Weights of a small GPT-style language model, trained from scratch on English Wikipedia.
Size: width 192, 3 heads of 64 (1 for keys and values), vocabulary 4959, 5.17M parameters.
Training: a variant of SOAP for these matrices, 3177 steps.
Each number is 200 + 30 x the weight over its row's rms, rounded and kept within 0 to 999. Layers, rows and columns count from 0. The size before them is the row's rms in percent of the matrix's.

# up: layer 4 MLP up, 512x192, rms 0.143, rows 434-450, columns 0-63
# down: layer 4 MLP down (transposed), 512x192, rms 0.139, rows 434-449, columns 0-63
# gate: layer 4 MLP gate, 512x192, rms 0.148, rows 435-450, columns 0-63
up434,100,203,146,207,180,215,194,165,205,179,179,164,182,185,191,224,223,240,260,216,224,236,169,163,182,210,218,209,238,160,215,221,159,162,142,237,186,192,211,141,259,214,240,200,191,199,182,171,197,173,186,188,188,202,228,179,174,201,194,156,149,194,223,182,226
down434,103,211,204,234,197,184,179,207,187,228,253,167,239,197,215,171,216,126,218,180,238,184,205,226,215,221,278,213,195,201,252,164,195,182,173,186,213,266,225,184,198,145,180,235,196,165,193,221,172,186,210,167,213,158,229,216,213,235,175,176,204,240,203,197,177
gate435,100,170,216,227,212,233,189,231,149,222,166,196,170,192,192,211,173,183,202,210,249,185,232,176,195,238,156,106,185,184,231,287,166,198,222,189,168,185,198,201,204,218,278,194,218,185,167,234,145,201,255,237,205,248,207,212,169,233,211,172,205,201,171,194,203
up435,099,156,155,186,175,231,223,232,209,197,136,220,125,195,202,188,248,213,198,233,186,217,224,212,172,209,194,183,227,163,168,262,176,240,192,181,213,181,168,179,156,262,219,212,157,175,184,166,250,223,178,188,246,170,166,240,193,186,198,194,172,180,167,185,165
down435,098,196,214,203,218,198,176,193,222,223,174,194,208,203,181,199,244,155,221,232,199,223,168,202,204,153,152,218,173,179,203,184,201,244,216,187,158,191,238,187,251,281,284,208,194,253,206,184,232,162,168,195,205,158,162,213,236,191,177,211,207,186,233,180,265
gate436,097,256,255,191,236,208,142,196,236,219,196,155,222,189,172,184,186,208,221,286,181,164,199,181,247,191,194,221,190,183,190,269,230,209,210,202,217,176,175,153,168,182,198,236,223,264,159,176,198,240,245,196,204,146,212,169,222,171,199,211,180,195,182,216,200
up436,101,231,120,203,193,110,193,187,150,163,205,266,167,235,229,213,165,168,242,199,206,188,181,223,216,155,188,208,235,207,188,188,189,224,191,233,178,220,185,226,210,224,153,175,169,199,213,142,248,221,191,166,197,158,236,234,170,200,131,223,150,220,184,182,141
down436,102,245,233,198,223,177,225,221,231,221,219,251,258,188,241,222,183,175,223,167,192,222,210,182,202,208,228,215,260,184,227,239,154,216,262,170,215,200,226,184,188,164,189,246,235,143,217,199,181,182,206,171,236,161,244,272,207,192,197,155,196,184,177,152,185
gate437,089,199,184,193,228,162,172,178,192,234,203,204,194,191,193,213,163,219,198,159,280,154,195,180,272,219,208,180,149,201,214,262,186,184,158,186,213,213,238,226,266,220,241,251,125,156,180,174,230,217,208,170,183,264,227,221,221,238,198,242,181,178,203,163,228
up437,091,226,196,248,180,180,217,202,202,207,197,225,225,207,170,191,254,167,246,193,196,184,157,228,252,173,181,161,191,205,199,226,190,218,126,207,200,220,202,221,186,155,217,194,211,167,215,183,194,221,246,164,206,207,193,194,228,204,146,229,122,159,207,170,144
down437,090,181,232,162,222,257,199,205,204,171,226,172,225,211,146,197,244,231,138,239,186,178,219,194,252,218,255,130,194,172,255,223,172,192,180,164,238,201,169,178,213,197,254,183,146,147,230,234,191,229,199,182,170,152,196,188,202,192,193,198,254,210,195,217,196
gate438,081,251,180,192,232,207,153,169,232,222,162,216,158,210,188,228,177,209,249,196,231,212,199,185,291,193,250,215,170,226,243,225,229,181,217,219,181,227,246,219,212,165,210,145,190,235,193,221,198,170,191,225,197,167,203,205,182,199,166,218,195,218,171,235,175
up438,078,170,204,200,240,223,200,245,231,203,224,227,236,249,193,197,214,191,256,176,235,221,208,164,241,284,163,220,188,226,206,147,222,242,221,214,194,195,149,189,214,213,197,239,169,200,242,209,254,193,190,168,156,230,212,178,217,186,153,176,128,179,170,135,183
down438,095,198,266,258,192,238,233,228,192,156,185,197,254,250,224,178,231,213,187,209,119,187,205,220,227,186,221,202,204,170,193,213,185,162,216,178,168,197,154,154,222,186,204,204,187,167,243,140,258,202,182,230,128,183,185,201,165,189,192,222,195,152,244,222,240
gate439,098,180,208,199,206,180,177,234,205,209,222,197,230,194,189,174,199,221,156,162,222,222,275,208,254,251,216,160,182,210,194,229,251,221,197,197,166,140,225,174,145,174,132,236,223,190,215,233,178,183,180,178,174,207,178,203,165,253,193,159,205,220,142,218,204
up439,100,182,220,173,179,210,189,226,162,173,233,210,203,155,198,209,191,189,171,184,228,203,179,138,232,206,242,263,258,228,275,187,189,159,178,166,215,186,174,193,227,262,187,187,226,222,199,178,269,215,239,183,195,196,160,189,178,204,167,169,202,192,200,212,182
down439,102,239,218,236,183,184,174,195,168,197,223,209,206,211,220,158,114,203,145,214,237,198,204,179,177,205,237,224,245,169,246,231,193,229,170,160,203,188,257,226,247,184,210,168,151,222,199,150,225,219,232,189,221,221,221,198,221,192,190,209,215,175,180,210,180
gate440,096,161,248,161,196,227,184,189,181,197,199,169,225,246,175,207,179,231,261,169,183,163,246,205,225,219,219,236,220,244,190,263,212,179,235,223,200,187,191,218,246,208,192,219,225,203,197,240,171,213,209,218,229,194,256,187,198,214,239,254,234,166,229,247,237
up440,096,248,182,205,217,218,205,220,176,184,186,217,168,148,171,185,210,250,215,215,206,150,246,264,206,207,165,165,206,251,259,237,198,224,207,205,153,268,173,161,200,240,216,236,198,144,198,137,185,172,161,247,243,193,168,164,201,173,212,240,216,186,204,168,193
down440,098,220,214,160,218,202,197,202,188,181,196,207,238,164,180,215,172,300,249,200,206,206,174,188,231,208,162,183,220,207,229,226,193,188,152,238,189,197,197,213,171,212,152,151,172,188,244,153,197,114,204,267,191,202,143,163,200,174,240,171,176,169,192,216,195
gate441,102,214,230,196,182,182,225,186,170,205,229,234,221,196,218,199,164,165,211,184,193,237,200,222,155,175,198,198,203,208,221,219,225,133,225,208,199,223,215,244,214,183,192,185,165,184,200,213,237,263,231,194,175,203,175,185,265,190,241,176,228,192,235,188,211
up441,106,203,237,212,135,180,214,202,158,203,193,210,223,127,220,206,199,168,202,229,201,178,229,163,186,198,202,218,165,223,240,182,141,249,209,215,218,235,239,204,183,167,244,210,256,168,224,171,214,142,252,238,215,239,214,218,188,237,208,192,132,248,199,158,208
down441,102,166,197,228,175,208,176,217,204,205,243,232,190,210,151,219,209,159,224,170,224,203,250,127,241,233,189,207,175,151,216,210,192,178,210,209,215,194,184,210,204,201,179,177,231,180,207,187,186,183,196,200,181,213,221,136,225,217,210,173,203,236,246,211,252
gate442,120,194,170,202,182,183,207,160,179,223,149,172,165,176,147,232,190,221,194,180,255,197,194,175,167,268,207,211,196,237,233,208,240,248,231,227,222,195,206,212,252,247,170,153,194,200,244,160,195,237,173,195,244,264,216,186,212,161,300,224,179,223,217,191,216
up442,103,196,226,232,148,216,148,190,194,213,169,185,191,181,256,196,215,239,191,187,227,205,216,161,221,227,220,176,182,169,193,195,150,204,203,237,186,168,202,244,186,225,208,147,204,192,219,223,186,206,231,171,216,173,209,172,203,222,206,184,197,262,200,180,224
down442,107,251,190,242,188,236,177,235,208,208,176,205,188,193,175,189,209,205,195,174,245,179,190,140,202,166,236,220,179,203,157,190,197,173,206,231,162,201,224,171,252,210,198,225,218,209,172,271,202,220,166,238,191,158,159,204,170,205,199,180,206,203,247,198,209
gate443,097,148,211,214,265,180,191,165,240,217,215,212,189,218,199,228,193,241,154,237,165,178,145,197,116,196,258,185,180,223,207,168,203,211,237,228,213,223,243,184,224,202,229,170,166,209,163,163,185,159,239,186,168,202,210,194,198,199,205,214,207,179,218,217,192
up443,100,252,190,241,172,224,193,229,224,209,217,171,215,142,215,202,152,225,254,186,202,197,212,258,149,180,179,194,164,203,164,173,214,154,152,191,140,188,207,184,220,229,149,261,242,181,171,219,236,218,200,144,217,181,198,219,160,200,176,178,172,220,225,213,196
down443,099,196,241,174,183,219,235,193,226,228,236,189,218,205,225,202,168,181,239,201,211,217,199,194,190,226,260,159,180,183,191,169,214,235,140,188,223,219,166,201,188,181,193,225,199,156,186,208,253,164,194,163,173,156,165,198,166,230,205,180,254,178,173,241,186
gate444,101,211,240,223,194,239,236,158,237,267,272,208,223,172,200,186,173,200,208,211,166,148,196,218,184,252,170,218,165,254,183,118,213,210,198,200,216,202,188,216,216,210,215,205,224,190,216,137,211,210,198,229,164,175,211,187,198,197,166,183,192,184,191,186,144
up444,104,218,181,208,218,197,158,241,217,145,179,201,218,203,240,188,202,209,194,158,210,139,208,209,157,183,133,229,226,206,215,203,189,191,172,210,187,219,189,198,218,162,185,167,226,271,165,178,207,205,150,186,202,237,232,200,190,210,181,181,232,249,216,144,183
down444,100,158,222,198,191,256,223,196,207,192,157,195,214,203,163,225,191,156,155,183,225,194,138,203,222,170,257,201,211,208,219,223,224,210,190,186,194,178,244,122,200,240,160,183,185,260,226,198,192,207,217,230,190,191,184,180,207,220,181,216,160,208,253,184,177
gate445,098,187,175,218,182,206,294,208,165,159,178,185,185,239,186,195,249,203,181,155,215,191,177,172,220,188,178,182,207,232,152,184,204,217,214,213,204,164,198,240,228,195,177,198,207,244,229,179,149,180,217,222,193,198,197,183,188,218,165,264,232,218,198,146,193
up445,103,251,235,227,277,176,182,201,207,205,224,178,208,232,181,163,188,238,175,217,241,206,156,213,223,168,221,223,161,213,179,230,183,211,215,134,192,125,178,196,147,150,207,242,276,179,191,218,178,167,155,186,163,197,187,207,199,172,226,124,193,222,151,128,266
down445,105,193,233,219,160,187,252,231,224,191,213,214,206,188,243,201,239,170,205,191,137,143,192,171,220,192,219,135,207,230,181,224,203,198,207,220,277,187,251,253,190,206,185,220,181,170,202,242,212,249,232,180,255,165,198,230,193,261,229,211,199,179,228,211,110
gate446,100,238,175,195,205,178,203,248,189,196,173,167,203,213,234,230,184,192,177,222,225,227,163,188,205,207,221,230,212,189,209,218,184,184,228,163,221,220,217,201,220,200,173,200,186,286,173,187,221,186,180,128,220,232,213,170,140,183,207,229,195,206,179,199,182
up446,099,189,127,194,195,178,218,180,182,214,179,222,142,235,248,182,244,180,173,148,249,190,175,181,173,195,196,255,169,169,213,216,149,181,168,170,227,174,201,216,241,203,212,204,193,194,212,182,217,154,176,210,230,230,195,171,170,163,227,180,251,179,180,211,267
down446,099,183,227,146,170,173,167,177,216,204,204,175,250,223,161,207,223,160,207,187,229,205,186,179,218,182,252,152,172,175,153,248,215,205,176,240,250,224,249,179,206,178,190,219,140,220,208,227,157,203,203,207,188,165,189,213,221,143,235,243,208,223,231,243,209
gate447,107,241,161,244,201,204,248,248,167,180,256,221,179,259,209,204,154,201,169,194,206,210,233,252,168,177,179,185,172,140,198,268,239,204,189,239,211,234,181,162,206,198,195,237,206,204,201,166,196,208,199,197,184,166,153,219,212,196,211,183,163,144,206,209,199
up447,104,211,225,147,139,191,199,206,205,192,200,230,248,231,164,172,212,270,200,149,203,191,242,179,202,213,137,240,236,204,138,201,178,214,179,207,179,182,213,224,196,241,196,190,270,173,189,212,170,245,191,194,192,188,209,234,245,207,196,256,217,264,239,190,184
down447,102,217,209,207,221,174,150,211,150,184,199,200,187,207,194,166,233,220,208,157,189,208,227,241,222,165,166,229,167,173,225,199,161,187,235,154,178,171,185,149,166,216,218,223,199,193,150,233,177,199,208,253,137,236,219,188,122,196,213,169,208,173,219,188,209
gate448,100,170,252,206,182,186,153,192,249,232,259,156,248,167,215,206,195,185,200,200,140,179,161,233,230,177,112,200,254,146,191,219,158,154,198,205,163,184,232,194,216,292,165,167,204,208,206,195,175,239,172,202,174,167,239,228,177,237,250,196,157,217,146,228,252
up448,102,247,186,258,155,238,229,202,201,224,190,169,241,180,215,183,209,192,190,159,192,151,225,169,165,232,230,178,200,213,187,156,183,199,208,172,240,190,216,213,208,225,254,235,231,157,168,216,224,174,231,206,190,235,192,216,151,141,180,196,210,184,142,197,156
down448,102,178,205,212,186,208,179,161,232,205,225,230,159,171,209,199,158,258,168,236,230,166,256,204,202,240,213,210,210,206,165,151,212,254,161,240,177,151,210,169,208,205,214,175,177,205,157,179,241,121,206,195,208,224,178,173,215,182,190,230,184,199,171,234,223
gate449,099,232,181,159,183,217,216,177,167,171,254,185,215,224,180,232,224,231,157,187,170,178,159,232,188,200,233,192,172,134,242,219,210,154,230,231,193,203,230,223,186,194,183,175,257,223,222,170,193,214,287,146,203,227,148,170,207,234,169,219,206,172,222,224,165
up449,103,229,182,214,191,242,194,182,205,208,199,241,172,218,252,177,184,167,202,222,176,206,207,201,247,178,235,211,232,220,190,227,208,139,231,154,177,175,203,192,245,188,226,147,182,231,194,157,205,110,190,175,166,237,234,200,235,210,214,214,225,160,182,170,258
down449,107,154,218,175,258,245,193,187,244,233,180,251,197,189,172,211,237,148,184,185,200,234,258,153,169,213,249,242,227,176,133,211,207,224,166,202,211,222,214,182,196,181,179,172,154,206,196,209,228,123,177,240,188,132,227,169,191,227,205,219,220,152,182,228,259
gate450,102,196,211,220,233,199,212,164,161,253,210,187,209,164,251,188,157,234,222,210,152,196,213,139,208,204,183,202,207,242,234,200,211,227,226,172,199,240,198,200,156,188,177,198,216,244,181,213,204,211,214,216,241,173,159,177,183,175,138,217,274,216,165,189,124
up450,099,216,209,229,194,186,207,172,215,201,205,196,213,201,207,178,158,249,149,177,196,205,195,178,230,178,228,214,201,176,185,194,195,162,287,165,219,195,224,198,154,210,276,147,232,190,225,188,187,233,183,204,178,138,203,220,236,168,163,206,197,214,241,200,214